config.toml
n_layer = 13
d_model = 192
n_head = 6
n_kv_head = 6
head_dim = 32
d_mlp = 768
vocab_size = 1070
activation = "tanh_gelu"
norm = "layernorm"
norm_place = "pre"
norm_eps = 1e-06
positions = "learned"
qk_norm = false
attn_scale = 0.177
bias = "all"
tie_embeddings = true
parallel_block = false
init = "normal"
init_std_qkv = 0.0284
init_std_o = 0.0
init_std_up = 0.0284
init_std_down = 0.0
optimizer = "adamw"
lr = 0.00269
beta1 = 0.9
beta2 = 0.98
weight_decay = 0.23
lr_head = 0.0118
grad_clip = 1.0
warmup_steps = 237
schedule = "wsd"
decay_fraction = 0.63
decay_shape = "linear"
final_lr_fraction = 0.0
batch_tokens = 131072
seq_len = 512
doc_mask = true
train_tokens = 425800000
steps = 3249
dataset = "wikipedia_en"
Each number is 128 + 24 x the weight over its row's rms, rounded and kept within 0 to 255. Layers, rows and columns count from 0. The size above them is the row's rms in percent of the matrix's.

# layer 2 MLP up, 768x192, rms 0.0596, rows 382-417, columns 96-191
size [107 124  97  91 105 112  87 108  99 117 118 108  91  90  94  91 115  89  98 107  96 118  87  95 113  95 113  98 108 109  71 105  79 112  88  95]
[[157 137 165 134 139  86 137 109  95 126  54 105 137  99 140 122 123  99 174 112 147 102 115 145  93 123 158 145 103 137 120 163 146 152 123 134 120 125 170 114 162 106 172 133 108 119 134 153 126 152 167 129 144  98  97 123 124 120 103 142 149 163 178 126 132 137 120 120 122 134 144  86 114 119 109 184 122 136  99  58 113  93 139 101 116 181 136 146 117 100 141 132  91 155 154 117]
 [131 139 154 145 139  92 105 137 116 128  87 116 145 154 129 130 134 170 102 127 144  81 157 116 142 150 153 140 115 158 100 138 134 152 106 200 126  83 108 157 124 143 171 120 141 143 125 133 140 132 117 158 132 123 160 116 132 106 149 148 117 140 164 149 119 103 128 105 137 164 137 134 135 126 126 145 143  68 133 118 105 136 105 159  95 119 142 154 116 150 174 169 103 125 123  94]
 [114 139 121 101 119 140 115 134 114 196 112 138 140 108 134  74 160 111 139 115 101 128 123 155 155 122 132  86 129 142 129 123 114 128  71 149 154 138 141 102 107 110  93  94 131 171 159 154 150 142 121 180 121 138 117  79 127 104 136 132 121 116 117 131 107 179 137  85 148 177 148  95 146  90 153 105 153 171  85 104 123 161 138 125 147  92 120 141 108 105 107 143 133 130 135 118]
 [141 105 144 120 167 157 124 156 149 140  77 161 149 144 140 115  94 118 192  96 141  97 100 116 113  76 176 142 116 154 113 148 156 139 119 159 147 141  63 130 157 118 138 106  99 108 107 146 111  94 158 136 154  70 111 150  88 111 191 125 115 117 138 108 146 164  95 116 151 139 113 113 106 131 117 141 147 150 129 133 107 144 122 145 141 143 134 134 124  99 108 117 115  72 133 109]
 [119 132 125 111 127  93  79 136 111 139  73 133 157 108 118 105  92 137 124 145 149 155 134  97 135 113 117 131 147 151 108 101 124 135 139 137 107 142 136 120 159 153 157 153 103  93 111 143 135 129 109 130 133 127 136 123 124 145  92 139 159 133 151  94 122 140  91 128 112  91 138 119 108 130 145 163 164 134 137 123 109 144 138  76 133 136 145 118 117 136  88 132 130  86 115 163]
 [134 123  93 146  64  80 107 130  96 161 166 149 150 126 101 124 162 100  91 153  92 127 165 126 146 106 138 117 110 128 117 115  89 134 138 164 137 141 111 147 109 154 135  93 129 127 150 132 147 105 152  99 123 104  98 102 124 138 135 135 113 121 162 151  69 152 127 140 135 164 124 107 174  96 172 132 105 168 154 122 137 123 112 154 136  84 117 100 100 130 118 113 159 107 158 184]
 [131 145 143 153 124  98 165 151 120 148 115 163 146 151 109 103 134 121  67 136 152  90  84 142 144 142 111  85 117 166 152 158  69 190 132 153 149 133 140 118 159 122 128 132 140 154 138  70 138  84 112 111 101 134 100  83  98 114 166  98 155 166  83 121 129  79 165 142 139 106 118 138 164 113 101  97 104 124 129 130  73 109 144 150 125 104 129 150 100 163 130 152 100 117 152  86]
 [133 126 125  85 148  91 157 112 100 132 105 123 120 140 175 144 146 139  96 154 149  83 139 137 132 127 193 189 141 138  94 101 161 139  87 146 143 109 108 123 127 106 178 157 157  98 111 121 126 142 111  98 134 107 100 106 109 138 104 124 127 145 153 124 124 127 157 144 103 107 121 107 119 115 157 123 115 108 146 124 154 143 111 112  98  91  82 120 117 131 137 138 150 101 120  75]
 [117 136 121 103 107 162  93 111 127 120 117 127 163 128 180 125 147 152 126  78 158 132 114 183 152 112 125 136 131 146 103 148 138 120 120 175 131 132 157 122  92 150 112 160 165 152 120 118 150 155 173  95 150  85 142  99 128 136 146 141 113 135 143 133 104 137 147 158 110 127 159 111 163 113 148 113 123 133 126 116 140 117 135 176 125  94 116 123 126 107 108 146 158 147 127 129]
 [127 148 107 126 107 113 109 144  72 119 117 164 146 101 145  93 131 139 116 130 154 128 149  94 152 166 175 139 107 158 126 108 118 138 120 111 127  95  87 168 107 110 112 162  91 172  88 131 106  71 148 163 181 134 173 141 124 137 135 130 107 112 118  77  86  98 110 166 105 151 125 130 143 107 123 121 102 104 123 115 137 161  92  94  89 141 129 118 111 125 109 131 112 101 128  88]
 [115 153 154 111  93 116 137 101 105 130 108 135 115 122 133 123 130 123 116 135 132 130 147 109 164 159 132 143 106 149 140 150 128 134  94 109 167 118 108 130 133 120 162 147 132 217 181 110 135 128 118 165 102  71 120 127 191 138 111 188 138 138  88 118 131 158 125  98 136 110 120 111 139 144 125 137 116 108 120 138  99 133 115 126 114 154  92 154 114 109 140 124 149 121 128 130]
 [123 104 108  92 119 119 151 138  89 140 121 117 146 153 107 125 147 165 134 158 153 142 151 155 138 107 161 136 117 125 147 102 144 158 131 120 157 117 102 133 121 122  86 111 178 123 107 129 146 107 143  94 154 142 103 149 121 144 127 126 122 108 164 131  88  99 137 147 146 152 145 121 159 123 140 111 103 125 124 116 108 168 149 115 126  92  77 140 107 154 114 118  44 149 150 127]
 [110 129 100 135 139 163 126 109 105 104  99 141 162 172 129 112 167 117 101 157 150 115 123 101 131 190 118 112 121 130 123 129 124 117  90 114 138 116 129 170 121 134  81 146 139 172 197 136 125 133 134 105 143 100 135 104 115 138 106 139 139 150 142 103 116 139 119 127 130 135 120  98 142 101 106 123 107 125 141 135  74 142 141  98 119 110 128 146 146 146 148 137 135 135 128 164]
 [128 145 123  82 124 133 140 105 104 151 132 116 190 124 117 172 107 139 144 112 172 127  93 118 171 175 108 149 157 154 109 142 154 135 128 142 119 117 107 138 140 130 148 146 143 145 128 123 108 134 129 112 103  97 111 129 129 102 133 140 143 106 103 131 163 158 124 111 138 111 119 143 116 115 111 126 114 175 119 118 121 122 123 157  65 110 181 136 119  89 186 152 132 111 111  85]
 [164  87 117 121 168 131 147 127 143 133 115 139 146 109 153  96 136 142 121 128 116 124 135 140 171 133 155 151 160 143 124 109 160 146 111 128 114  87 164 143 103 107 160 167 127 131 109 115  73 150 125 129 172  76 139 137 103  96 113  98 106 125  76 110  92 145 138 100 156 168 121 150 143 137 130 137  68 100  90 103 135 148 108  88  92 134 125 116 128 113 133 135 120 152 143 148]
 [126 152 168 126 118 138 153 111 126 128 131 167 102 139 106 121 141 136 122  90 113 134 101 156 145 125 119  92 126 132 104 117 110 128  73  96  96 136  96 130 117 130 156 114 129 131 111 143 154 145 123 120 111  86 132  97  97 115 175 158 103 149 153 125 113 130 141 135 100 127 131 143 143 123  87 111 139 140 138 112 120 126 127 139 127 143 141 146 105  98 101 141 151 169 141 111]
 [143 139 134 122 115 102 141 157  87 163 150 105 146 105  94  90 139 128 125 114  90 175 140 130 123 152 129 114 129 152 127 113 101 154  90 148 107 153 176 159  92 108 146 174 120 151 113 102  64 113 133 104 142 130 140 126 174  89 109 135 111 142 139 157  90 117  98 130 137 104  93 123 155 122 139 113 124 126 112 129  91 125 117 166 106 144 175  97  96 158 137 159  57  58 104 115]
 [150  85 131 136 116  83 127 116 108  99 124 102 149 146 154 125 140 105 137  75 127 135 140 143 106 125 127 122 127 146 109 133 106 163 123 159 124 100 144 119 135 118  68 117 156 119  88 157 107 129 149 116 113 111 142 111  88 127  85  92 113 140 107 123 120 106 136 115 146 121 130 124 157  89 136 129 133 158 102 129 115 123 146 120 110 131 159 148 111 147 173 128 175  62 111 133]
 [122 121 167  69 119 107  95 143 163 154 111 138 155 102  89 136 119 149 119 128 176 110 106  90 103 145 184 142 117 126  68 118 114 134 122 136 102  98 131 182 111 153 158 138  76 109  99 133 125 148 170 120 144 134 143 151 113 133 108 106 119 125 100 130 125 125  85 135 151 127 169 109 136 113  93 128 137 149 127 106 102 144  56 115 102 162 127  83 118 136 129 146 123 107 135 115]
 [132 153 124  93 143 106 125 151 104 134 143 144 151 173 122 123 135  88 142 129 131 176 150 166 137 134 138  96 181 145  92 109 105 119 114 131 181 125  94 109 126 156 145 129 193 104  94 155 118 135 136 134 106 132 150 105 122 133 120 120 133 133 153 102 177 132 158  98  81 120 121 110 113  89 100 119 122 130 179 111 127 130  84 123 121  82 116  70 108 142 157 172 116  90 146  63]
 [100 117 147 133 118  77 120 125  99 132 126 103 136 172 179  82 154 135 160 117 137 139 125 155 116 113 126 131 145 131 139 127 118 117 114 151 159 132 129 134 125 101 156 140 119 141  97 174 157 140 111 105 122 149 110 142 129 130 171 147 136 185 175  95  79  92 164 103 128 152 105  99 155 120  89 124 120 154 116  96 183 101 126 116 120 135 105 111 119 109 142 105 114 129 124 108]
 [114 120 153 122 101 135 142 116  70 162 132 148 143 106 122 150 141 102 120 159 136 171 109  87  97  95 153 149  93 119 131 141 124 121 113 142 107 137 114 129 162  88  90 141 182 119 159 129  66 139 126 118 116  99  86 108 119 107 134 142 113 145 141 154 130 131 154 141 122 138 123 117 158 113  85 107 140 178 133  63 134 114 129 174 138  90  94 142 105 133 152 105 121 127 174  91]
 [142 154 115 128 132 107 171 183 134 132 122 142 128  98 132 137 154 124 171 100 108 139 114 149 197 126  96 145 159 102 120  94 148 130 124 110 166 166 105 140 127 119 142  99 109 159 155 115  87 108 199 108 114 117 102 114 147 118 147 133 119 140 160 160 174  99 147 118 139 142 110  65 105 128 123 128 137 131 146 127 130 122 139 108 136 105  99 124 115 129 119 137 125 102 179 138]
 [125 134 172 119 138 110 150  84 137 135 106 119  99 101 170 124 114  98 112 124 138 123  74 109 113 185 134 127 114 142 146 177  67 113 140 129 144 154 121 147 161 104 113 123 126 151 178 137 158 114 102 150 125  84 138 129 152 131 137  95 125  88 114 124 124 140  93 128  97 138 108 121 109 127 153 123 154 129  62 108  66 110 123 135  86 163 131 117 130 128 140 138 149 135 188 168]
 [123 141 121 100 131 133 141 131  89 151 151 107 119 115 134 134 124 143 134 155 166  92 143  85 139 148 157 124 101 148 141 172 118 157  85 133 149  92  91 136 169 130 138  70 131 152 162 131  92 115  95 147 145 120 118 116 134 115 113 169  99 158 116 147 128 115 131 162 159 110 139 140 132 114 108 132 142  98 141  99  77 125 113 143 114 156 152 134 121 117 126 157 107 130 135 120]
 [159  99 106 131 156 160 158 123 120 127  76 150 169 156 114 121 125 102 118  95 147  96 104 137 148 152 132 131 115 181 124 109 150 127 135 134 152 128 118 150 121 122  95 149 115 145 134  87 161 108 119 135 160 102 101 130  86 103 155 133 143 132 168 111  51 112 135 147 140 112 117 119 115 102 154 144 132 152  82 139  87 136 156 163 117 113 123 162 127 154 130 147  60 130 142 137]
 [130 142 114  96 117 130  86 127 130 174 114 169 122 135 118 140 152 112 110 105 133 138 162 138 164 120 110 113 126 148 153 152 123 112 119 115 107 112 112 130 117  87 145  93 155 136 119 110  99 120 166 116 127 126  98 129 119 134  92 124 106 124  87 127  97 142  98  97  77 129 159 132 118  83 118 145  86  90 144 105 137 159 125 108 122 123  89 108 113  95 117 144 128  79 189 108]
 [124 126 170 122 105 139 120 114 148 129 102 137 158 175 126 161 138 125 154 135 142 154 144 146 125  99 126 109 134 125 145  49 110 120 114 115 127  96 125 151 102 101 126 142 126  99 123 130 106 154 170 128 138 142 110 126 125 123 127  98 150 100 105 108  98 118 153 135 117 136 192 103 179 143 103 108 157 134 143 132 126 143 126  97 139 112 118  66 120 144 147 113  73 109 145 139]
 [130 161 146 127 146 106 127 158  99 142 156 137 154 117 107 123 145 122 141 107  75 131 150 133 104 129 114 134  97 127  95 113 125 139 144  89 116 137 125 149 114 123 172 105 105 115 116 125  96 107 124 111 173 120 130 134 150  95 150 185 125 161 167 143 104 123 138 134 125 189 171 142 102  63 141 164 113 116 135 119 138 134 136 151 103 118 126 135 129 102 136 122 126 120 113  98]
 [123 129 131  89 154 113 109 180 110 126  84 143 124  97 149 134 123 138 158 116 129 107 170 116 155 152 146 127 100 127 121 146 115 136  99 128 119  72 153  99 122 146 107 157 178 166 148 146 165 164 142 132 102 148 170 131 151 119 152 160 150 166 112 101  95 122 112 132 102 129 145  76 144 118  93 176 138  96 126 114  94 120 116  95 103 119 102 107 121 162 148 115  98 101 167 143]
 [128 140  84  97 129 155 104 164 133 126 121 118 169 127 123 140 129  87 135 136 122 111 135 143 172 128 131 138 130  87 130  81 127 110 157 150 143 151 137 148 163 139 138 101 160 117 155 124  92 128 152 126 137 166 109 151 142 151 122 169 147 117 143 131 118 121 142  97 132 102 147 110 185 125 131 135 110 139  93 143 133 116 121  92 124 129  90 130 129 154 158 111 115 118 119 178]
 [138 137 127 126 110 123 134 130 127 154 133 186 138  82  92 101 121  97 121 139 122 186 121 121 180 141 145  88  86 123 104 109 118 133 137 118 105 116 103  97 169 114 119 155 138 143 101 106 164  77 131 124 131 118 116 139 113 128 102 133 124 152 101 154 149 114 155 134  75 152 129 111  91 133 129  66 102 113 129 114 120 149 132 147 146 149 132 140 113  69 152 102 130 129 192 107]
 [111 113 123 122  85 154  85 146 116 139 117 125 101 107 127 155 178  74 127  63 134  74 123 166 128 154 150 119 151 131 152 103 117 106  98 151 131  99  82 131 122 116 147 114 158 129 146 126 138  93 113  67 195 135 110  95 145 166 132 109 132 121 130 118 103 159 148 101 136 157 125 135 166 105 149 194 120 125 137 115  80 129 107 123 114 106 164 131 139 125 125 107 104 123  88 180]
 [130 138 106 104 116  92 110 115  88 144 115 127 150 216 135 146 126 148 114 130 121 131 127 121 147  82 152 171 122 139 113  87 160 130 137 135 110 132 138 175 181 137 139 123 158 102 143 137 123 143 112 121 160 111 134 126 137 123 133 118 126 101 131 138  38  81 158 129  87 129 151 121 128 102 131  94  93 149 112 103 106 157 122 178 140  97 118 133 110 127 161 164  83 121 159  98]
 [119 139 102 119  90 160  84 154  86 126 138  99  95 100  82 100 142  87 118 138 140 112 146 143 150 142 111 138 121 146 108 108 114 180 113 151 119 114 129 102 135 115 113 121  98 147 105 123 144 138 154 135 131 143 142 128 161  87  85 140 144 136  92 113 117 111 153 113 132 117 146 110 151 122 108 109  76 135  91  98 129 129 118 124 115 159 199 119 118 103  94 110 167 110 119 128]
 [109 123 157 135 141 124 121  87 134 130 108 167 179 146 126 120 170  99 106 105 118  98 142 129 132 162 116 124 142 115 142  98 161 116 152 110 193 149 131 178 148 100 161  68 115 144 111 145  85 149 153 153 124 106 120  87 114 110 169 150 150  81 142 111 105  96 111  88 131 157 132 114 144  96  92 150 101 174 167 121 161 107 130 108  96 128 109 108 121 126 158 104 139 109 140 122]]
# layer 2 MLP down (transposed), 768x192, rms 0.0409, rows 382-417, columns 96-191
size [137 133  95  88 108  86 100 108  93 108 108 106  99 106  89 102 113  88  92  92  76 120  84 103 116  89 123 110  86 103  75 105  69 109  85  83]
[[119 135 158 121 108 129 110 144 140 140 122 123  87 156 111 123 120 142 140 164 103 142 124 147 105 125 127 154 131 118 116 141 134 153 142  88 151 145 129 144 145 107  90 108  88 108 135 107  97 123 113 171 147 129 154 153  93  99 142 154 109  77 141 125 129  93 138 146 105 114 155 106  94 136 145 109 102 125 130 198  99 155 127 139 147 130 133 178 114 142 145  93 107 102 137 107]
 [135 152 125 123 153 134 109 166 126 110 115 158 105 137 108 163 111 147 156 136 141  64 147 145 147 121 121 124 111 168 134 110 199 105 135 136 161 109 140 158 128 118 120 111 179 113 130 154  86 136 127 141 131 107 163 139 124  79 113 164 122 142 123 117 129  74 119 136 153 170 143 143 111 104 108 152 103  89 138 125 136 123 148 101 151 176 142 166 121 161 142 108  98 127 117 123]
 [137 127 109 123 178 137 118 144 119 133 168 126 125 141  95 180 139 155 164 129 120 153 107  87 125 116 126 161 126 148 116 157 125  57 171 133 139 116 152 127  90 166 139 148 113 140 126 146 159 108  86 106 179 199 119 143 126 118 163 137 172 100  93 101 122 125  79  90 144 121  95 124 102 150 162 139 134 142 136 157 142 133 108 159 108  96 123 137 103 135 115 137 117 127 126 117]
 [124 110 127 169 148 130  97 100 133 132 185 111 140 155 150 135 152  90 131 165 177 134  84 150 117 123 145 151 100 123 144 140 141 156 157 108 124 173 141  53 129 132  99 134 107 120 134 127 116 131 112  89 128 145 151 153 151 111 130 132 144 139 116 107 102 109 147 149 119 108 134 101 210 128 124 129  86 172  94 155 125 123 144 167 128  97 105 147  90 149  98 126 140 149 102 112]
 [137 135 162 109 148 199 120 122 126  86 162 182 137 139 148 153 164 108 147 130  85  90 107 161 162 119 136 161 115 105 134 123 166 132 118 147 142 138  88 111 103 116 132 134 142 154 125 130 133 137 102 137 106 114  92 110 132 132 135  92 121 135 146 138 157  85 142 167 109 105 141 119 110 130 145 140  85 148 103 154 148 142 119 155  95 106 106 132 109 130 123 115 121 128 157  81]
 [116 132  82 149 145  97 121 122 107 140 170  74 160  91 106 152 185 108  86 125 103 150 107 106 113 150 145 133 134 165  92  97 105  96 127 105 135 164 157 108 128 160 125 142 104 144  95 124 165 126  99 152 135 185 119 105 118 119 118 105 129 103 120 155 127 119  87 121 130 104 141 139 156 122 114 143 180 134 151 121 118  85 128 168 156 126 137 199 104 137 112  93 123 117 145 117]
 [122  83 137 131  89 120 100  95 158 130 119 131  87 128 117 149 116 171 145 117 124 130 135 106 122  89 131 154 138 115  92 140 154 121 145 132  75 137 147 118 134 111 106 117 135  71 137 128 105 137 144 129 141 128 162 118 174 111 125 151 116 132 145 115 130 148 121 130 119 122 156 139 167 145 123 140 138 121 151  92 116 144 107 112 124 107 117 108 118 110 126 101 142 152 105 181]
 [139 156 130 136 131 125 147 171 161 147 124 157 108 145 119 125 127 128 152 116 105 159 137 157 133 150 133 120 133 114 126  83 119 114 156  86 148  97 116 112 126 104 102 134 143 134 115 144  86 123 131 103 145 155 126  87 114 121 129  85 146 167 128 146 131 164 122  91 107 147 122 152 137 149 128  76 116  94 132 185 150 100  93 141 144  57 116 133 112 129 162 123 109 147 156 166]
 [143 112 131 152 151 122 107 129 186 155 138 104 114 162 115 110  89 123 154 157  81 106 130  85 144 130  98  96 134 137 128 115 128 128 125 135 158 159 167  92 153 133 167 115 118 116 136 100 158  81 129 119 110 151 158 161  87 151 100  89 147 137 109 143 139 151 147 140 132 134 151 125 125 124 114 140 165 109 118 189 114 136 127 137 111 160 162  90  97 146 119  70 114 119 135 180]
 [122 120 117 153 112 169  84 138 145 145 132 200 155 133 132 130 114 145 115 112 156 137 110 145 102 146 140 155 118 144 122  95 153 167 138 145 160 113 130 157 117 136  97 116 109 126 114  92 122 126 140 157  91 142 128 131 113 119 126 144 118 119 168 143 150  97 153 132 153 144 168 177 131 132 158 116 136 132 105 124 113 175 119 106 141 147  87 125 135 143 158 114 137 143  85  93]
 [117 148 105 130  84 116 109 130 102 111 128 132 167 149 140 170 117  75 109 132 164 156 165 156 108  92 105 140 121 147 144  94 137 143 127 121 150 107 119 104 135 139 147 152 140 108 126 175 120 139 112 171 103 104 124 159 101 177 184  96 139 144 100 117 143 150 124  85 132 150  93 168 107  99  69 146 143 147 123  97 146  92 116 159 175 135 155 120 112 128 165 138 135 102 159  93]
 [132 146 155 128 126 161 136 128  64 100 110 105 127 107 128 103 135 128 116 165 145 115 134 133 121 129 118 124 115 149 189 141 164 151 130 110  91 113 142 117 109 155 117 105 111 128 136 136 111 129 152  96 198 145 124 118 124 140  88  81 124 141 134  92 108 146 125 125 152 109 166 143  97 140 171 141 154  87 130 119 138 178 140  93 123 105 145 150  82  94 105 118 159 189 106 103]
 [122 123 130 130 120  99 121 115 161 107 132  77  86 113 123 130 117 167  85 136  99 136 153 176 102  86 139 134 145 130 146 159 125 166  79 200 100 126 182 126 147 126 126 128 124 125 132 157 134 143 100 119 118 130 127 112 165 141 117  51 101 121 111 124 129 149 125 156 153 112 129 144  86 142 135 147 112 122 128 165 144 145 124 126 130 127 128 150 105 135 109 115  90 174 146 132]
 [142 152 174 108  97 141 127 119 132 165 133  97 135 149 120 117 107 112 131 132 136 159 106 111  87 123 129 124  99 120 159 122 135 139 174  95 102 172 126  91 147 106 133 119 148 112  91 119 113 169 110 152 126 155 184  79 106 115 119 107  91 151 128 140  92 125 155 115 117 131 140 114 142 140 100 139 156 105 110 163 130 133 117 108 128 150 104 173 125 168  78 142 118 143 170 153]
 [109 153 162 135 114 124  94 118 134 133 153 133 105 129 126 179 113 146 135 128 120 122 116 143 115  94 114 113 114 107 118 130 120 122 168 148 138 174 125 129 148  97 131  97 115 130 125 114 156 123 142 105 127 164 136 117  90 145 134 142 121 119 142 154 168 111 121 126 141  99 106  99 110 124 134 145 190  95 138 159 139 124 114 137 177 180 145 132  79 156 116 119 139 133 118 126]
 [126 130  92 131 116 106 104 176 155 142 172 112 120 135  94 131 123 105 112 152 150 129 105 106  94 154 121 140 144 135 120 122 147  84 148 170 156 131 162 102 175 122  86 180 122  99 136 133 126 114 122 154 134 137 111 137 162 130 106 100 141 130 144 107 147  90 126 144 137 129  74 149  77 117 151 129  93 109 121 147 122  98 115 131 124 117 144 125 110 174 131 117 127 110 108 110]
 [129 100 135 149 114 127 103 103 128 102 168 116 136 111 136 116 158  94 117 117 103 144 144 116 108 177 125 140 142  95 146 117 151 100 157 154 125 141 148 115 164 128 156  79 142 121  97 112 117 148 148 129 158 115 178 120 126 146 146 105 115  93  31 129 101 156 140  83 135 130 159  87 104 131 129 152  89 170 107 144 131 120 109 180 138 107 113 128 127 162 111 163 127 150 146 165]
 [124 124 122 114 154 155 136 161 217 161 129 120 100 132 108 106 135 125  99 151 118 119 127  99 132 111 126 131 125 138 146 119 117 134 114 125 106 151 124 134 144 160 133 164 134 169 142 116 107 103  98 115 139 147 109  96 154 138 108 147 107 109 194 132 158 141 140 128 151 161 124  97  95 168 116 145 146 144 103 157 159 123 111 125 134 121 101 138 134 135  70 144 124 188 150 118]
 [123 132  92 208 124 171 140 149 119 102 136  86  84 170 138 124 143 135 107 135 102 150 189 140 134 144 123 131  99 135 205 157 129 107 142 157 122 158 132  95 138  97 107 153 151 166 149 129 128 136 104  92 116 118 113  85 144  84 117 113 118 141 147 129 128 148 126 119 121 100 109 140  84 130 168 142 142 128 137 141 158 103 157 148 165 142 120 168 114 173 142  91 117 113 150 140]
 [157 118 146 100 132 139 160 137 181 100 120  90 166 106 138 109  83  97 111 127 100 123 122 170 153 102 115 117 118 139 133  68 126 163 140 153 165 139 100 136 110 116 120  84  98 103 128 112  80  94 123 174 144 154 109 142 137 121 136 179 123 119 107 125 142  98 145 127 124 139 119 126 109 126 148 124 104 155 155 169 132 132 129 117 117 110 100  94 121 138 176 124 139 110 177 149]
 [135 126 132 128 196 145 147 140 145 112 109  95  91 165 124 114  91 118 119 108 137 112 138 118 115  84 146 152 157 199 139 146 118 157 148 139 146 128  96 129 117 175 120 110 121  95 157 120 125 144 148 153 103 137 134 129 103 126 104 108 142 126 103 146 138 143  70 133 129 122  99 156 108 173 142 126 147 159 115 112 101 147 127 143 133 118 133 109  97 128 103 126 167 115 144  96]
 [126 156 133 119 133 134 126 106  81 137  90 131 119 131 156 136 137  96 118  88 102  78  90 122 169  92 152 118 156 155 115 134 115 146 139 107 146 129 130 143  97 130 164 154 134 132 161 125 136 156  87 162 151 156 129 100  43  93 145 182 141 164 114 106 150 136 117 138 142  80 138 135 146 125 108 119 144 107 163 145 112 106 112 122 112 162 136 101 143 120 106 112 111 129  88 141]
 [140 137 106 139 105 163  83 126 104 144 168 100  96 142 121 130 151 169 135 123 151 128 112  92  59 107 111 121  79 183 110 125  96 149 140 130 113 118 143 117 167 159 146 169 164 133 132 125 185 117 127 140 152 110 112 116 110 120 113 119 103 153  79  90  97 113 123 125 138 125 110 120 141 163 160  91 170 142 105 165 101 119 136 159 123 157 175 108 111 103 131 129 143 147 101 129]
 [118 124 109 125 106 115 124 116 127 111 163 134 103 136  97 133 110 158 111 139 134 130 175 117 144 124 130 141 155 136 147  65 197 155 128 140 120 132 117 133 146 142 118 141 136 127  88 122  60 157 119 113 131 158 124 165 104 151 146 110 149 134 168 134 161 115 154 121 129 147 124 134 147 112  86 174 119  91 190 139 161 144  90 121 168  95 124 128 120 103 113 125 154 103 103  90]
 [118 128 121 111  91 152 143 131 126 146 144 121 104 130 161 174  91 125 135 110 125  76 126 138 146 119 112 129 105 116 159 145 165 168 125 124 156 111 117 151 116 124 141  98 179 113 117 139 167 165 187 150 129 122 126 124 134  77 124  77 120  87 115 150  89 151 117 179 117 160  80 117 104 111 161 184 143 102 155 133 119 147 123 129 144  89 114 123 114 125 124 146 152 117 129 166]
 [117 100  92 197  87 115 157 120 100  88 122 115 120 108 133 157 100 175  88 164  90  97 146 122 129 127 134 136 116 122 173 131 134 133 135 117 100 137 151 148 111 138  66 125 132 111 124 108  90 126 126 103 156 131 154 148 135 161 120  79 102 141 133 108 106 165 132 155 151 138 130 141 152 157 112  88 131 124 106 123 126 145 150  79 143 143 143 151  86  81 116 142 176 115 122 105]
 [127 148 125 124  92 145 112 129 138 137  85 175 104 120  84 135 126 181 148 137 117 156 118 133 137 142 100  88 137 164 116 105 100 174 112 115 128 141 112 152 116 156 122 123  98 125 114 136 125 121 121 140 101 138 123 118 129 113  99 118  89 127  58 144 160 123 135  74  99 124  91 186 133 130  84 140 149 143 123 106 101 142 158 102 145 185 156 129 104 123 142 160 130 114 133 116]
 [143 140 102 145 148 116 165 162 160 112 188 123 123  87 153 100 103 137 115  87 133 111 111 124 131 150 135 121 108 144 129 150 110 129 137 139 161 101 158 117 136 119 104 118 127 185 108 163  91 147 115 102 133  85 135  91 135  92 118 152  75 174 155 113 150 167 107 142 123 102  82 171  71 103 151 129 105 109 119 138 118 122 147 167  96 124 139 126 123 126 120 113 167 200  91 124]
 [145 134  76 111 117 127 154  99 138 161 144  95 179 116 117 114 130 161 114  93 126 160 122 136  69 175  94 143 147 194 114 119 110 134 159 131  87 143 102 121 145 155 151 140 127 151 119 132 105 115 112 122 129 148 122 114 175 109  94  93 132 116 168 132 138 119  87 170 133 160 159 146 110 157  80 165  89 160 134 123 160 109 154 130 132 110 143 180  89 124 134  99 188 111 115  97]
 [124 145 118 115 158 149 119 148 139 106 107 109 109 140  97 173 121 111 166  98 103 104 146 144 143 131 147 114 131 139 138 146 127 150 102 117  91 104 192 109 146 142 110 174 151 141 109 151 127 176 127 127 110 143 153 134 149 123 117  90 111 153 108 110 157 161 119 123 116 114 103 158 112 133 137 163 129  99 146 151 137  89 120 129 133  98 156  88 136 140 162 152 123 118 143 129]
 [113 142 177 146 145 103 143  95 143 136 136 144  95 131 109 106 136 165 127 102 116 171 123 126 100 126 126 137 121 163 132 179 144 140  86 102 139 106 110  77 105  99 107 126 101 171 116 121 141 127  86 128 116  96 140  94 157 115 151  74 124 122  97 131 127 109  90 149 131 148 128 144  93 113 110 129 147 102 128 144 121 172 155 163 139 121 170 106  91 105  95 142 123 104 157  76]
 [130 127 156 139 112  86 128 113 119 130 147 131 163 132 131 116 122 102 100 128 140 163 133 121 131 123 135 157 151 144 120 174 142 167 191 137 108 141 136  88 114 131 138 108 117 110 141  96 189 179 131 148 150 142 119 147 124 132 109  74 127 174 117 124 119 112 147 100  75 106 125 163 125 143 149 156 129  97 171 168 134  74 141 166 126  77 148 134  91  64 129 115 112 133 129 157]
 [134 121 111 119 165 100 124  86 138 128 119 148 143 122 153 101 101 168  89 180 119 183 105 124 127 130 114 151 137 142 108 141 139 189 169 117 152 177 153 120 149 152  98 121 100  99 101 128 134 142 144 158  76 147 167 143  96 104 141 127 126 132 118 140 146 145  85 121 146  92 147 111 130 148 123 101 134  89 133 147 155 121 155 115 156 147  88 137 110 127 117 151 169 145 142  77]
 [143 108 139 131 125 116 136 117 133 138 190 119 101 108 125 168 116  87 101 121 118 110 107 152 140 141 171 109  94 182 103 165 119 121 101 131 127 118 116 158 115 154 141  89  95 166 174 114 145 110 130 119 131 121 100 121 119 110 123  92 159 150 124 123 171 122 111  83 128 168  79 142 147 115 125 174 117 146 139 115 118 108 122 103 132 159  96 154 119 104 114 144 147 162 154 130]
 [129 134 170 139 121 110 140  90 171 112 116 139 129 165 163 131 148 166 141 123 121 149 111 121 104 119 171 140 146 174 161 130 134 108 111 121 145 114 132 142 129 147 124 128 103 146 157  94 112 156 110 112 156 125 127 120 128 107 146  75  92  92 128 156 153 142 100 108 130 145 102 148 135 144 118 134 168  85 141 180 120 114 128 116 145 108  72 134 122 150 163 130 139 147 176 102]
 [135 166 144 100 118 119 156 121  83 138 115 112 108 172  96 114 119 159 137 158 152 128 128 141 131  85 119 146 110 170 125 142 118 161 134 115  77 124 141  87 147 110 147 166 118 107  97  96 163 150 106 110 120 140 106 141 151 142 123  90 120 146 131 135 129 104 136 107 162  80 121 130 105 160 156 142 162 146 109 115 131 138 115 158 182 155 165 144  88 147  87 139 118 125 108 118]]